config.yaml
n_layer: 10
d_model: 96
n_head: 3
n_kv_head: 1
head_dim: 32
d_mlp: 192
vocab_size: 558
activation: "gelu"
norm: "layernorm"
norm_place: "pre"
norm_eps: 1e-05
positions: "rope"
rope_base: 10000.0
rope_fraction: 0.5
qk_norm: false
attn_scale: 0.177
bias: "none"
tie_embeddings: false
parallel_block: false
init: "uniform"
init_std_qkv: 0.0479
init_std_o: 0.0107
init_std_up: 0.0479
init_std_down: 0.00757
optimizer: "soap_variant"
lr: 0.00824
beta1: 0.95
beta2: 0.95
weight_decay: 0.087
lr_head: 0.00864
grad_clip: 0.5
warmup_steps: 200
schedule: "wsd"
decay_fraction: 0.941
decay_shape: "linear"
final_lr_fraction: 0.0
batch_tokens: 65536
seq_len: 1024
doc_mask: false
z_loss: 1e-05
train_tokens: 146900000
steps: 2242
dataset: "wikipedia_en"
Each number is 200 + 40 x the weight over its row's rms, rounded and kept within 0 to 999. Layers, rows and columns count from 0. The size before them is the row's rms in percent of the matrix's.

# down: layer 5 MLP down (transposed), 192x96, rms 0.177, rows 94-129, columns 0-95
# up: layer 5 MLP up, 192x96, rms 0.178, rows 95-130, columns 0-95
down94,095,201,164,186,115,295,210,194,212,161,238,240,179,210,201,152,228,233,170,249,143,205,144,273,166,169,214,168,269,184,226,219,164,214,160,188,222,222,146,194,239,190,158,196,203,236,180,133,252,152,199,221,165,313,202,157,216,249,243,188,197,179,183,174,236,278,215,236,164,158,116,168,226,227,105,232,276,166,229,280,187,185,194,164,167,227,184,167,179,191,186,254,196,195,180,212,257
up95,113,147,266,190,178,206,266,217,211,222,194,172,180,192,179,257,240,130,161,177,157,131,180,131,99,186,218,278,221,229,148,185,157,227,228,225,135,201,236,180,160,94,179,280,223,192,219,186,147,165,216,273,199,257,199,197,197,269,222,156,204,137,232,161,208,209,224,189,175,209,219,191,208,247,197,245,283,226,245,247,202,208,162,283,174,258,220,186,181,230,192,147,214,188,183,186,230
down95,106,202,195,169,200,254,172,218,145,276,216,103,156,210,301,195,232,195,228,250,206,235,196,179,235,238,171,212,110,142,174,226,284,165,201,78,168,256,127,270,137,261,197,243,204,215,172,182,221,183,213,197,222,134,227,189,195,214,196,211,242,143,203,166,157,259,219,206,253,170,185,159,183,161,243,187,203,172,141,190,164,202,147,188,213,180,199,204,147,202,171,205,242,231,250,215,179
up96,093,277,200,196,210,173,216,186,217,236,197,230,148,301,161,192,187,145,224,185,221,184,159,250,222,169,241,235,166,228,304,260,274,204,238,197,213,192,72,181,223,144,220,166,186,200,244,188,230,228,202,165,153,285,217,272,105,163,242,146,183,242,200,164,209,197,243,223,163,214,200,101,205,159,160,172,192,184,216,143,202,186,182,155,200,163,232,188,171,201,195,157,166,216,182,219,178
down96,097,181,204,157,229,204,226,153,203,95,208,127,236,135,257,197,173,235,174,193,243,224,238,129,234,255,187,201,219,189,108,160,201,266,247,161,174,258,239,195,217,207,191,188,185,178,151,231,166,131,204,218,176,99,185,237,212,229,219,252,192,94,173,224,205,109,163,194,192,190,239,265,208,225,252,225,226,213,180,218,232,238,189,221,164,183,193,191,226,191,236,229,258,193,257,191,283
up97,087,224,113,230,168,159,184,193,175,227,207,217,186,156,243,214,228,275,140,220,227,144,173,256,229,160,232,275,182,160,105,198,242,206,169,136,175,254,224,196,219,144,243,169,176,233,181,216,193,171,176,136,157,158,199,171,244,198,146,262,185,217,279,131,176,218,209,241,184,142,244,236,223,228,145,201,263,226,187,255,175,227,307,221,228,160,210,224,185,200,229,115,186,215,230,182,199
down97,083,187,317,184,150,235,193,181,246,184,162,180,156,196,124,219,162,225,221,171,197,209,219,217,187,193,192,101,201,187,197,203,170,157,259,219,158,161,227,241,206,244,229,281,212,262,146,216,208,212,189,203,182,242,189,209,122,162,232,183,225,157,116,254,247,236,200,153,166,199,147,159,192,102,213,246,152,200,210,126,245,210,92,182,218,202,231,178,182,178,193,232,197,144,197,140,205
up98,094,261,166,278,201,182,190,213,231,186,169,260,224,189,225,222,277,225,174,297,163,158,269,148,201,204,73,200,253,156,216,212,235,233,169,171,154,92,185,192,99,172,204,184,205,214,168,254,194,191,212,161,236,199,143,200,233,170,281,195,210,185,146,235,223,160,214,229,207,203,96,195,230,177,170,182,221,229,161,257,170,203,203,228,204,178,203,165,153,193,198,232,208,195,173,176,245
down98,092,183,156,162,202,151,197,164,141,212,220,193,233,205,136,180,212,180,210,162,260,236,183,184,260,179,282,203,163,220,172,271,259,219,194,180,272,299,224,251,219,259,253,163,162,212,179,234,281,205,254,186,157,205,180,213,228,195,237,274,199,253,272,170,187,209,153,214,147,226,219,211,218,203,210,230,142,202,164,197,262,178,159,176,191,133,215,300,239,183,203,165,193,264,244,188,130
up99,097,191,255,208,193,136,267,145,245,131,226,210,165,151,191,300,168,296,205,193,156,163,202,296,132,154,238,181,214,192,136,205,190,210,128,182,194,228,170,198,188,209,234,192,217,186,229,265,200,165,192,187,217,225,138,141,246,215,212,173,181,196,252,203,229,211,164,213,207,210,214,155,270,224,142,199,263,197,180,236,158,259,262,161,197,245,159,152,252,264,190,159,188,245,227,244,156
down99,099,218,211,146,202,158,163,180,129,263,168,216,181,217,231,189,201,100,212,189,218,203,265,155,281,170,163,194,192,253,228,247,193,203,345,264,205,188,197,200,177,211,237,176,221,205,201,158,219,191,174,201,229,209,261,149,162,156,169,169,226,221,215,158,145,178,274,162,176,219,135,263,194,151,221,187,222,172,215,178,218,137,172,242,232,197,258,177,182,180,144,241,262,136,202,275,228
up100,093,210,281,228,231,130,230,199,175,194,132,175,210,233,237,167,198,130,156,186,176,202,154,189,181,265,140,237,176,219,148,236,234,231,180,232,154,214,216,156,227,189,236,261,184,245,227,282,242,239,178,237,192,206,160,158,143,198,275,231,204,153,249,260,162,271,216,190,131,184,143,226,207,204,235,246,220,202,89,237,170,232,198,206,156,206,233,123,243,204,216,201,146,258,165,228,221
down100,089,251,188,168,144,218,190,214,247,158,240,251,199,141,183,194,188,258,254,185,193,225,198,233,206,138,193,251,247,179,225,170,206,191,196,202,198,196,200,202,240,147,214,132,243,211,249,137,134,166,132,246,165,170,187,234,280,211,167,274,252,217,212,176,245,195,255,207,290,245,177,162,233,187,194,148,190,249,297,190,207,138,187,101,220,194,156,223,110,209,214,176,225,156,227,229,157
up101,107,182,173,155,164,167,227,177,293,286,236,156,232,161,131,230,221,133,165,206,124,208,165,180,217,210,149,267,205,126,176,167,117,204,246,272,253,149,224,222,237,191,228,181,257,262,192,233,246,134,257,181,269,170,233,203,243,166,244,210,219,201,185,258,134,215,230,166,193,110,185,212,172,224,194,210,182,229,181,182,194,272,248,184,167,176,205,206,143,217,235,199,177,216,187,189,220
down101,104,131,206,194,244,240,274,207,231,165,174,238,217,213,172,227,179,214,249,286,242,152,179,313,152,188,213,210,219,191,228,245,193,200,175,200,160,239,189,214,231,138,189,196,176,254,187,264,164,210,157,222,113,218,180,193,146,210,196,199,147,151,238,158,200,270,129,228,205,197,221,229,236,222,166,254,189,193,169,247,313,146,135,266,242,245,201,130,225,246,196,165,180,195,232,191,204
up102,104,235,209,218,237,213,206,161,189,170,179,236,161,224,187,250,256,149,210,205,302,221,142,143,207,279,237,241,194,147,271,196,153,219,161,209,206,232,161,123,220,164,207,165,194,209,264,233,249,240,270,207,192,278,201,125,244,179,210,217,229,227,252,184,198,268,180,216,176,227,199,158,163,135,102,203,165,182,132,210,131,222,195,151,203,235,130,217,186,224,244,174,162,233,180,181,165
down102,107,179,157,196,67,220,266,264,188,200,200,215,191,232,169,207,125,234,197,216,111,190,166,219,195,180,166,203,264,218,247,194,215,201,194,203,207,112,201,222,167,191,179,228,199,199,198,247,213,115,129,157,245,112,175,253,187,194,176,188,197,212,198,218,214,184,263,181,189,142,128,162,234,194,299,157,243,113,207,161,240,180,186,232,208,142,227,213,183,163,196,190,197,180,142,174,253
up103,093,172,247,216,263,176,237,263,231,262,234,279,134,191,207,214,230,208,214,190,264,210,159,229,235,186,221,196,248,206,224,178,142,145,178,242,200,159,169,314,216,173,198,181,228,148,169,186,223,214,230,152,198,262,214,182,188,185,172,152,236,212,188,161,188,234,169,135,253,224,138,182,156,194,162,228,176,177,196,236,216,195,104,184,252,275,198,153,239,173,231,169,224,71,174,201,245
down103,094,126,163,265,208,297,205,205,190,135,197,130,166,224,264,224,148,214,225,259,218,188,225,191,219,179,179,212,139,122,212,231,129,223,188,162,177,238,204,179,243,160,208,208,187,265,249,178,155,212,172,294,177,191,259,134,191,196,159,201,228,204,236,261,191,224,259,224,138,192,282,242,228,151,186,238,200,246,239,173,211,241,247,234,167,214,251,239,153,232,128,166,172,212,221,225,181
up104,097,113,239,204,130,133,148,242,185,206,159,229,266,124,221,137,190,211,228,146,153,215,198,210,110,154,228,190,217,225,229,217,191,170,172,207,175,210,208,152,166,177,286,132,198,229,180,188,275,260,237,175,206,236,223,139,128,181,155,175,212,159,185,220,154,154,199,232,211,225,214,212,216,189,253,211,203,202,208,149,160,194,176,188,194,211,139,201,126,220,237,297,272,250,234,209,156
down104,094,245,246,244,249,212,263,223,140,195,175,190,110,233,206,250,189,142,162,258,201,227,266,232,240,190,211,198,212,121,149,189,136,205,116,215,211,196,257,158,230,206,153,245,232,203,217,172,164,199,174,236,135,214,147,205,242,221,207,190,231,230,249,236,229,210,262,188,172,155,255,129,149,229,129,188,137,174,149,177,129,205,195,180,156,143,209,200,244,150,145,170,218,131,199,221,193
up105,100,209,193,182,178,195,224,216,208,184,168,188,212,222,236,193,207,255,156,156,290,210,273,253,279,144,175,217,217,187,227,173,222,263,195,201,139,176,173,260,230,229,172,253,235,150,235,233,190,181,188,183,204,152,155,240,194,199,281,130,102,201,203,248,153,186,273,230,140,193,187,233,239,296,212,277,268,172,266,144,219,205,231,214,185,197,150,220,153,224,162,208,147,169,191,205,158
down105,107,205,104,145,284,178,241,180,228,170,140,205,191,232,208,151,188,193,277,216,179,195,212,185,207,259,266,146,201,151,200,236,200,217,203,265,226,165,185,215,186,156,266,178,187,253,242,178,179,264,199,219,253,228,203,234,240,224,237,219,285,274,174,154,198,205,160,196,239,262,207,197,184,174,137,252,240,299,292,236,204,197,274,210,162,239,195,168,212,170,223,208,187,199,182,247,255
up106,099,201,197,149,193,137,190,217,175,172,206,270,199,288,180,218,175,133,251,194,181,190,294,239,193,226,180,91,167,264,183,149,186,258,161,217,210,231,183,199,229,164,221,242,234,166,193,200,207,184,192,301,137,219,215,180,197,219,122,220,203,176,175,167,220,207,192,191,196,284,216,193,174,143,144,173,211,264,215,174,137,169,140,223,297,194,254,223,200,167,224,190,173,190,155,251,264
down106,101,173,242,224,278,180,194,205,202,248,255,226,186,203,182,206,214,263,168,189,186,156,124,128,186,92,167,208,147,221,203,201,163,146,203,195,110,197,148,208,218,169,110,187,188,244,236,110,183,207,172,170,221,262,174,191,164,158,212,237,193,177,125,193,199,183,190,206,203,223,168,203,227,249,137,209,204,230,295,199,241,242,169,211,202,171,147,99,201,233,174,142,213,266,196,170,183
up107,101,166,271,161,228,220,228,240,299,217,191,236,204,155,204,208,163,196,208,169,191,249,128,219,238,158,213,149,236,240,213,116,177,175,196,219,164,169,210,194,128,224,190,178,191,309,209,234,160,139,152,107,228,235,203,181,168,181,243,207,255,226,198,152,226,173,238,216,239,216,270,216,251,192,161,258,124,170,150,214,141,206,218,168,257,170,227,239,211,209,212,184,157,144,227,278,205
down107,104,248,205,228,148,222,202,182,211,212,231,143,157,202,192,164,295,214,193,177,192,225,248,178,153,200,269,215,193,258,186,263,243,248,163,253,180,242,240,190,160,206,140,226,219,215,176,226,218,220,227,198,193,180,219,207,212,130,230,192,167,309,183,218,276,259,172,212,262,184,210,152,134,189,281,192,212,182,165,198,153,121,248,177,122,134,179,160,206,201,235,237,236,287,149,230,234
up108,108,186,134,221,244,165,267,226,178,137,226,214,184,206,206,309,225,259,238,238,272,152,141,209,242,205,198,210,240,195,187,211,177,194,165,138,255,146,201,164,126,305,169,188,209,214,221,126,226,198,214,198,175,133,191,211,216,275,215,162,218,201,177,188,283,212,163,170,220,178,220,192,222,267,191,238,114,239,205,198,235,151,156,141,182,194,211,199,212,240,186,184,178,110,152,186,221
down108,105,214,255,190,208,184,161,186,198,214,239,211,145,202,212,228,220,187,189,110,142,246,149,269,175,199,182,168,175,132,244,216,156,140,124,191,129,192,181,203,214,128,220,226,232,180,189,293,188,208,180,177,232,240,194,229,175,176,213,194,200,213,215,189,173,279,206,187,237,124,211,164,205,151,147,184,198,220,239,218,264,195,250,195,213,234,142,88,161,178,174,79,198,194,265,207,252
up109,096,184,273,163,197,252,240,180,238,145,192,105,220,201,213,232,170,172,226,179,198,182,142,221,162,213,228,245,173,211,176,207,180,198,107,212,249,160,178,182,139,241,212,258,144,191,189,171,150,226,201,214,228,183,173,154,207,151,197,186,191,182,204,308,220,209,215,211,135,183,137,198,137,241,234,227,161,271,169,210,264,216,147,199,240,307,289,155,226,211,183,264,212,169,237,252,195
down109,095,263,226,252,268,145,172,224,226,246,156,231,185,185,147,152,231,239,261,266,178,209,238,200,237,240,183,198,256,164,174,243,250,202,257,177,178,187,156,196,140,171,226,257,262,226,213,157,227,217,188,214,143,188,206,224,173,192,227,236,148,201,214,157,193,211,157,126,222,239,225,165,186,136,317,150,161,136,168,112,203,150,192,125,187,164,235,244,256,202,190,214,163,159,171,189,188
up110,100,107,167,104,203,198,219,222,166,254,206,201,150,215,174,218,160,196,160,198,111,180,202,258,175,211,97,212,116,217,243,253,220,238,149,263,221,188,219,176,205,228,203,269,164,164,192,282,197,185,212,186,168,177,159,195,213,174,217,237,197,206,107,234,203,217,200,165,198,262,168,201,141,192,291,161,161,251,246,208,240,199,280,219,202,250,167,171,214,176,211,236,156,241,184,226,221
down110,104,245,224,214,264,245,172,159,294,203,185,256,117,171,213,165,239,208,123,181,299,191,193,205,203,240,274,177,180,167,220,278,116,203,206,233,238,235,179,175,200,218,212,178,184,200,150,182,262,140,274,272,232,224,171,199,187,180,147,211,226,183,144,166,212,196,165,276,190,156,195,234,226,239,183,147,185,220,169,170,212,191,253,205,202,175,264,226,205,143,208,170,165,166,263,141,158
up111,099,187,148,241,188,179,201,183,166,206,207,133,158,174,213,195,332,172,163,200,173,229,245,245,136,215,223,227,270,204,233,207,190,186,148,194,191,240,191,166,189,205,145,264,240,207,189,238,214,184,203,222,161,119,255,199,130,171,195,148,270,246,308,197,228,134,232,205,179,182,203,130,157,253,187,171,182,187,183,169,244,272,206,266,184,182,227,209,242,242,153,166,244,165,222,266,207
down111,096,219,243,235,146,207,121,231,221,188,201,254,198,222,226,205,178,316,225,172,204,187,143,182,208,151,122,138,180,137,168,195,202,210,244,159,228,277,205,165,245,202,211,203,184,195,246,155,290,191,267,160,275,269,149,199,264,195,191,177,115,167,201,208,183,198,234,241,216,183,197,218,166,170,182,232,266,225,192,223,171,251,125,152,191,271,191,204,241,175,246,187,199,252,166,215,238
up112,111,194,202,208,225,192,210,235,178,270,130,235,204,214,266,204,236,204,202,228,257,221,251,214,190,144,210,179,303,202,151,186,103,201,267,216,145,221,211,169,245,149,193,166,249,205,207,160,244,208,163,157,116,211,194,219,193,257,257,251,254,162,167,214,199,171,169,175,192,175,239,225,207,218,182,210,247,262,168,303,174,192,260,250,164,186,144,172,166,180,166,197,169,103,162,207,255
down112,109,237,190,269,232,179,190,180,207,183,175,155,177,216,165,198,103,119,234,184,160,280,198,260,155,174,206,140,177,204,225,194,244,285,175,161,218,187,223,189,192,224,255,229,170,209,242,156,171,159,201,251,177,144,230,240,205,262,217,127,184,291,254,187,165,240,282,156,179,276,151,156,206,124,231,206,213,151,209,155,224,198,204,185,169,203,155,274,203,201,249,137,183,203,207,205,180
up113,102,234,184,217,236,152,187,190,137,194,282,266,225,197,262,118,119,299,251,216,161,197,229,215,208,249,145,238,246,226,176,174,129,219,252,177,242,157,184,150,200,199,197,179,283,142,162,143,223,184,245,202,253,175,176,224,205,218,220,182,202,255,211,143,229,156,176,255,240,126,214,185,259,170,199,230,221,182,149,180,218,160,220,179,170,169,159,196,238,185,198,184,183,228,168,203,99
down113,093,252,233,185,251,180,215,184,283,207,140,162,180,205,198,253,284,142,209,200,178,151,158,182,176,181,172,159,205,151,225,225,159,132,187,220,135,223,194,165,142,179,222,211,211,270,250,254,163,189,206,180,200,248,216,151,286,110,217,229,260,117,159,228,147,160,231,174,196,228,187,194,181,191,167,151,172,195,165,184,178,245,156,194,207,199,215,75,187,243,172,185,208,151,219,192,267
up114,094,203,168,211,148,262,254,221,159,174,220,232,248,232,171,193,201,229,251,227,169,169,137,243,144,213,165,204,220,215,187,205,145,152,182,226,146,161,194,192,198,213,167,266,222,228,212,159,207,202,283,172,178,162,136,268,133,212,157,161,149,185,237,145,149,201,215,139,200,201,170,335,185,166,205,226,130,228,242,164,159,258,158,186,203,195,172,169,149,260,213,211,286,148,165,225,192
down114,094,190,218,142,241,202,130,167,225,177,266,257,133,212,135,161,226,169,191,268,215,199,312,177,273,176,222,206,181,157,212,223,186,329,235,222,208,243,242,179,201,254,182,214,172,183,227,247,177,167,195,226,195,215,236,169,233,184,285,214,186,245,183,244,185,203,209,235,190,216,166,118,122,268,212,193,231,256,181,144,217,216,225,242,163,168,199,199,241,189,208,260,129,224,186,203,169
up115,101,210,215,262,81,190,208,188,219,240,207,226,190,201,178,206,236,176,296,130,236,195,216,192,182,178,189,192,205,264,163,255,132,169,232,159,143,209,159,267,140,152,184,212,190,250,266,232,210,269,188,268,218,160,221,229,196,230,148,260,223,241,148,215,240,188,178,201,223,179,249,183,263,268,256,181,186,211,185,177,112,251,171,236,126,272,246,219,192,164,224,203,192,195,185,208,193
down115,097,173,178,227,176,212,268,201,203,251,162,190,181,113,150,198,239,156,156,323,205,207,170,255,196,165,202,209,217,190,205,224,188,210,247,220,281,170,275,172,305,278,190,183,183,207,227,201,159,215,278,161,144,224,182,189,168,135,271,206,161,177,233,155,186,193,244,236,166,196,205,177,170,172,189,214,224,76,167,259,262,229,191,205,228,159,262,201,183,208,204,202,220,208,196,179,219
up116,102,171,258,169,174,211,184,240,246,199,200,139,255,145,103,206,219,234,237,303,129,193,156,254,124,257,147,164,209,209,185,206,147,208,232,213,199,178,172,187,213,160,214,185,272,250,165,233,102,204,291,232,195,182,177,225,142,201,233,210,199,218,146,133,219,145,215,156,233,168,234,196,232,206,170,166,254,212,153,213,142,204,177,215,201,162,183,172,216,189,199,291,232,241,229,217,217
down116,107,189,199,122,195,223,243,257,197,226,264,132,219,164,182,206,164,178,214,201,214,225,158,154,173,220,141,153,211,229,175,194,286,193,275,211,221,166,187,202,193,196,272,216,155,229,227,193,166,221,207,232,187,198,215,319,151,160,259,137,196,229,222,259,183,199,254,235,203,203,187,281,216,219,209,244,210,190,181,206,270,112,254,211,130,239,160,217,110,137,178,152,215,236,193,159,169
up117,099,187,164,244,144,176,190,125,199,175,164,130,168,199,224,191,128,101,152,289,167,189,205,192,191,217,200,205,169,197,265,197,169,178,105,184,146,120,225,188,198,213,214,121,107,249,204,242,172,202,195,214,206,209,199,205,216,193,274,221,176,231,134,259,245,166,212,241,215,227,226,265,200,220,213,236,219,170,217,197,215,153,158,229,234,241,234,242,166,229,230,268,193,186,283,203,258
down117,104,222,244,175,159,265,221,207,222,182,112,222,214,186,192,191,243,214,216,165,279,129,199,263,172,118,162,179,222,224,195,239,202,259,200,196,111,177,158,136,209,165,157,204,173,88,106,146,143,159,185,283,160,191,165,151,184,223,222,223,162,196,232,142,239,206,171,173,162,183,133,265,218,194,199,173,250,199,206,241,206,185,198,220,222,231,256,149,204,196,158,251,201,227,177,178,191
up118,099,162,269,150,143,200,286,164,167,275,143,243,203,203,211,226,209,229,133,244,179,202,149,202,247,185,179,165,165,222,208,178,163,277,226,223,208,222,280,144,176,78,271,244,196,264,178,242,186,197,165,150,164,198,201,236,202,169,211,247,188,127,195,170,155,228,213,268,218,185,200,234,223,160,157,179,196,153,192,168,178,185,264,273,168,191,190,195,238,177,199,184,154,179,270,184,159
down118,100,216,195,178,159,210,240,215,181,192,116,120,238,135,256,113,234,228,182,216,159,211,222,143,118,272,196,140,196,225,213,168,205,212,182,187,206,125,182,198,207,126,187,183,246,191,158,236,209,205,214,195,190,257,212,243,210,220,151,274,204,207,176,238,177,174,193,206,235,276,128,160,124,199,206,228,201,149,249,172,237,173,245,163,136,254,204,227,204,296,202,187,252,187,272,229,219
up119,102,133,238,169,240,238,242,141,202,137,198,235,218,298,256,233,191,216,248,185,120,160,234,173,169,239,130,184,196,220,166,229,192,164,273,177,184,175,171,138,249,269,169,258,204,215,214,192,231,253,276,168,230,191,164,230,196,200,203,226,172,256,191,114,197,178,179,179,224,246,146,167,276,206,167,162,168,273,166,159,234,165,187,243,189,165,167,185,165,205,207,254,170,199,158,267,164
down119,104,186,155,221,167,166,199,153,223,175,214,148,247,139,213,205,201,205,176,152,227,211,176,211,170,221,225,149,187,155,214,186,168,277,206,208,213,135,224,214,301,223,212,279,83,160,108,182,186,183,141,104,308,248,192,178,221,172,229,182,179,228,212,240,217,201,177,254,230,147,180,239,206,235,217,253,190,247,163,226,161,205,197,272,161,233,231,167,195,209,219,173,226,204,192,123,231
up120,100,265,201,163,165,203,221,153,213,210,205,167,178,144,225,201,235,225,147,176,226,193,229,193,180,237,172,237,193,171,266,231,161,234,112,257,208,97,259,164,217,199,227,208,286,152,185,250,153,245,208,150,119,141,148,188,259,209,223,164,143,164,246,195,249,202,252,214,199,247,229,234,214,222,198,131,204,251,267,190,274,210,166,237,181,160,185,223,222,229,163,146,173,150,152,156,166
down120,097,123,230,226,269,153,248,178,245,196,169,278,211,199,171,182,125,267,213,171,202,259,218,220,221,190,208,171,174,198,220,253,179,176,191,149,179,280,199,160,123,228,200,135,225,228,272,219,207,198,173,216,163,165,170,331,233,162,232,219,215,222,183,94,179,239,211,217,204,248,193,264,174,226,191,237,214,192,255,179,260,247,210,203,199,176,138,164,158,211,238,173,180,219,128,180,195
up121,111,242,191,246,151,185,134,237,245,183,219,238,179,208,251,128,246,209,256,166,211,226,280,248,272,176,194,218,136,171,184,193,241,232,182,189,148,254,121,265,231,168,214,148,187,220,185,178,200,221,268,202,202,156,263,209,154,263,176,201,228,248,194,171,238,200,203,209,230,201,184,253,301,171,135,209,146,176,172,174,200,204,200,154,195,138,165,272,192,223,161,229,208,180,244,210,96
down121,106,179,140,201,234,218,189,201,210,180,186,277,250,172,233,277,208,200,196,186,255,124,129,188,203,129,202,226,188,226,162,213,168,210,219,234,128,229,225,200,222,274,198,208,232,170,235,223,140,143,113,154,242,299,227,171,179,191,233,227,260,170,228,178,144,253,200,215,231,216,206,204,186,240,215,187,243,243,185,266,189,219,177,284,185,323,196,188,235,216,242,167,225,216,162,255,174
up122,100,186,217,178,171,173,249,176,163,233,239,214,253,189,136,189,212,210,192,192,154,275,215,199,249,259,169,201,202,224,111,232,163,148,286,143,243,180,243,195,182,231,182,220,317,251,296,203,221,179,133,219,166,77,205,165,232,247,155,197,183,222,231,203,183,184,138,223,213,161,211,237,227,166,178,185,149,205,173,237,214,248,231,207,185,224,164,169,254,186,177,216,201,282,253,185,199
down122,099,204,186,240,221,249,206,209,245,232,253,186,205,180,248,146,164,249,258,266,176,178,227,112,245,243,295,252,185,172,221,207,177,243,133,229,192,225,221,178,264,117,171,276,200,146,205,172,188,243,228,228,209,172,264,203,228,123,161,255,230,208,148,177,143,187,178,136,271,262,246,179,231,242,216,200,138,196,209,279,211,187,215,200,216,217,153,187,230,216,219,189,206,183,158,264,184
up123,104,142,251,150,209,211,211,187,211,270,202,263,117,272,256,151,219,128,230,207,219,157,125,242,248,225,198,229,207,252,206,186,194,213,221,212,205,182,162,139,250,222,132,134,142,257,189,184,229,259,156,189,124,198,249,177,139,221,195,196,197,250,142,223,234,157,229,212,175,146,191,227,227,219,215,210,227,261,186,208,152,241,122,200,153,159,233,229,242,186,162,185,175,213,269,265,222
down123,099,242,199,157,191,250,192,194,187,125,226,233,243,244,163,284,232,212,159,192,263,213,192,177,168,166,113,171,152,216,146,150,207,187,182,239,207,233,173,232,146,141,254,223,240,173,250,161,243,217,210,132,316,244,184,188,234,181,168,146,233,220,254,166,204,218,159,178,228,216,275,246,222,224,138,181,253,172,200,222,212,228,308,263,159,195,171,189,180,203,201,182,174,169,145,166,180
up124,099,219,103,231,185,165,153,100,258,170,183,275,185,197,176,243,294,232,185,194,156,205,207,212,239,259,192,263,226,218,301,244,207,194,224,156,160,169,224,134,137,260,164,245,213,141,150,152,223,219,225,178,231,225,168,181,188,159,181,200,210,188,207,264,207,158,222,232,229,167,207,129,213,195,202,264,165,194,157,182,191,206,180,161,252,122,213,178,153,202,192,243,167,188,196,275,175
down124,094,153,292,253,192,229,205,268,164,241,173,193,246,150,158,125,156,208,151,196,222,246,185,162,184,137,201,177,219,225,163,122,201,229,141,215,135,211,192,215,166,190,223,178,153,198,240,135,229,173,192,262,149,190,198,255,258,144,245,132,206,247,185,182,182,252,194,157,185,194,154,308,192,181,190,214,206,189,216,200,205,162,228,222,168,168,168,269,258,101,250,222,230,171,201,185,240
up125,091,214,123,281,241,176,188,113,177,210,222,230,190,182,217,164,185,279,194,178,201,268,232,174,263,243,198,159,193,166,208,223,158,147,196,173,205,141,207,199,180,194,203,276,208,184,187,254,235,179,225,200,297,148,132,147,180,123,239,195,169,214,192,261,183,153,166,257,209,174,206,211,202,130,217,259,218,186,168,247,203,229,299,221,202,126,260,201,198,200,212,209,196,199,177,145,286
down125,098,201,250,165,230,237,290,258,175,237,186,215,134,238,222,238,265,209,232,184,239,83,229,209,154,184,174,221,139,137,157,230,269,208,231,246,125,227,225,212,222,180,162,202,262,175,197,195,180,161,200,198,141,187,226,311,244,255,220,223,194,210,200,214,182,219,196,219,261,250,219,166,225,230,220,165,240,243,228,184,199,219,120,128,244,266,247,176,214,186,219,233,210,202,245,228,159
up126,103,235,185,137,163,218,240,258,184,190,189,180,263,247,141,169,119,197,201,175,212,210,226,171,138,150,209,289,198,171,214,163,211,164,131,234,182,167,176,283,170,176,239,186,243,187,231,206,265,177,162,176,231,155,231,223,219,260,190,234,178,223,247,261,197,200,236,175,210,126,217,198,212,219,282,308,206,139,194,211,205,215,295,187,236,159,209,169,217,168,192,225,162,230,246,274,149
down126,113,185,191,164,229,242,202,210,197,205,205,159,127,251,199,185,212,140,221,291,109,248,282,104,236,196,263,177,242,187,247,191,233,256,132,212,158,201,260,195,183,167,220,144,216,186,181,152,193,228,121,188,180,203,230,174,226,152,149,185,222,178,188,128,201,241,190,217,258,169,209,164,218,203,217,216,219,167,196,231,188,203,209,211,251,167,237,144,242,263,82,166,226,224,246,210,250
up127,104,186,146,206,273,194,211,176,210,153,262,209,267,195,183,288,214,161,198,267,155,204,246,168,287,215,153,299,173,201,209,174,118,197,187,220,199,154,192,178,182,134,192,238,195,202,227,154,133,215,240,197,218,190,141,195,214,232,227,188,198,208,255,189,226,288,172,252,163,206,219,214,209,190,241,200,256,261,180,286,227,228,242,273,226,250,177,220,150,223,244,148,192,154,184,133,182
down127,106,275,190,296,154,249,129,202,173,173,128,220,197,200,212,214,227,202,139,195,204,160,222,199,174,178,185,108,261,208,260,147,203,236,155,187,148,236,229,148,141,178,181,170,128,116,195,228,169,257,184,284,172,204,224,187,173,171,96,191,230,197,193,177,129,178,231,206,194,238,207,191,247,154,192,175,176,202,226,182,191,170,144,280,177,226,240,227,262,173,197,212,219,163,217,222,146
up128,103,164,178,251,143,235,169,197,178,159,215,144,181,148,194,215,300,216,225,197,146,285,128,161,184,249,147,194,276,120,177,214,216,203,192,231,220,178,189,182,152,211,217,174,239,140,191,233,170,267,261,202,149,186,224,258,267,251,95,193,209,192,215,238,139,201,222,179,175,243,187,179,188,244,263,217,227,193,176,143,174,267,187,182,198,186,250,219,210,187,231,200,255,141,241,216,139
down128,109,262,156,199,217,212,160,175,186,214,193,214,225,300,176,268,155,152,248,146,204,178,210,157,208,169,184,175,169,243,207,180,189,192,249,192,252,134,115,174,262,262,161,253,214,184,222,199,143,190,127,163,201,193,199,244,258,185,198,256,235,299,200,171,155,182,169,167,147,238,234,224,264,245,149,172,240,152,213,131,185,256,210,167,206,202,147,233,271,172,246,188,189,237,142,203,217
up129,106,196,241,194,198,253,173,194,226,199,229,127,211,124,168,221,220,165,213,176,216,166,200,180,229,251,166,114,181,164,236,191,254,150,281,197,146,262,206,235,265,208,209,221,254,216,260,252,213,189,212,298,150,196,181,198,207,194,197,220,239,267,197,232,127,198,199,219,188,185,220,214,170,248,164,256,110,245,160,190,164,248,171,231,197,108,235,114,177,260,182,172,220,259,174,158,194
down129,101,232,191,196,222,229,234,225,146,185,132,183,196,206,246,271,214,208,207,197,181,263,154,289,195,183,286,155,201,178,172,187,201,276,162,205,279,179,165,226,151,149,206,260,187,230,205,151,184,158,166,183,263,274,160,198,225,203,188,195,214,193,160,193,274,220,130,241,177,207,249,147,214,188,227,276,266,164,224,112,93,145,195,187,232,203,200,198,187,185,165,157,228,146,202,168,198
up130,094,171,220,264,212,149,131,104,243,206,204,221,172,193,181,215,155,196,262,144,250,189,216,258,194,239,108,220,158,222,261,221,201,208,244,182,180,202,232,263,169,169,230,156,186,280,238,255,197,164,131,200,149,175,139,188,212,147,209,184,184,161,165,189,231,178,181,207,232,157,182,204,241,187,219,217,253,276,241,243,133,216,200,283,150,141,266,204,207,198,263,192,219,184,132,166,215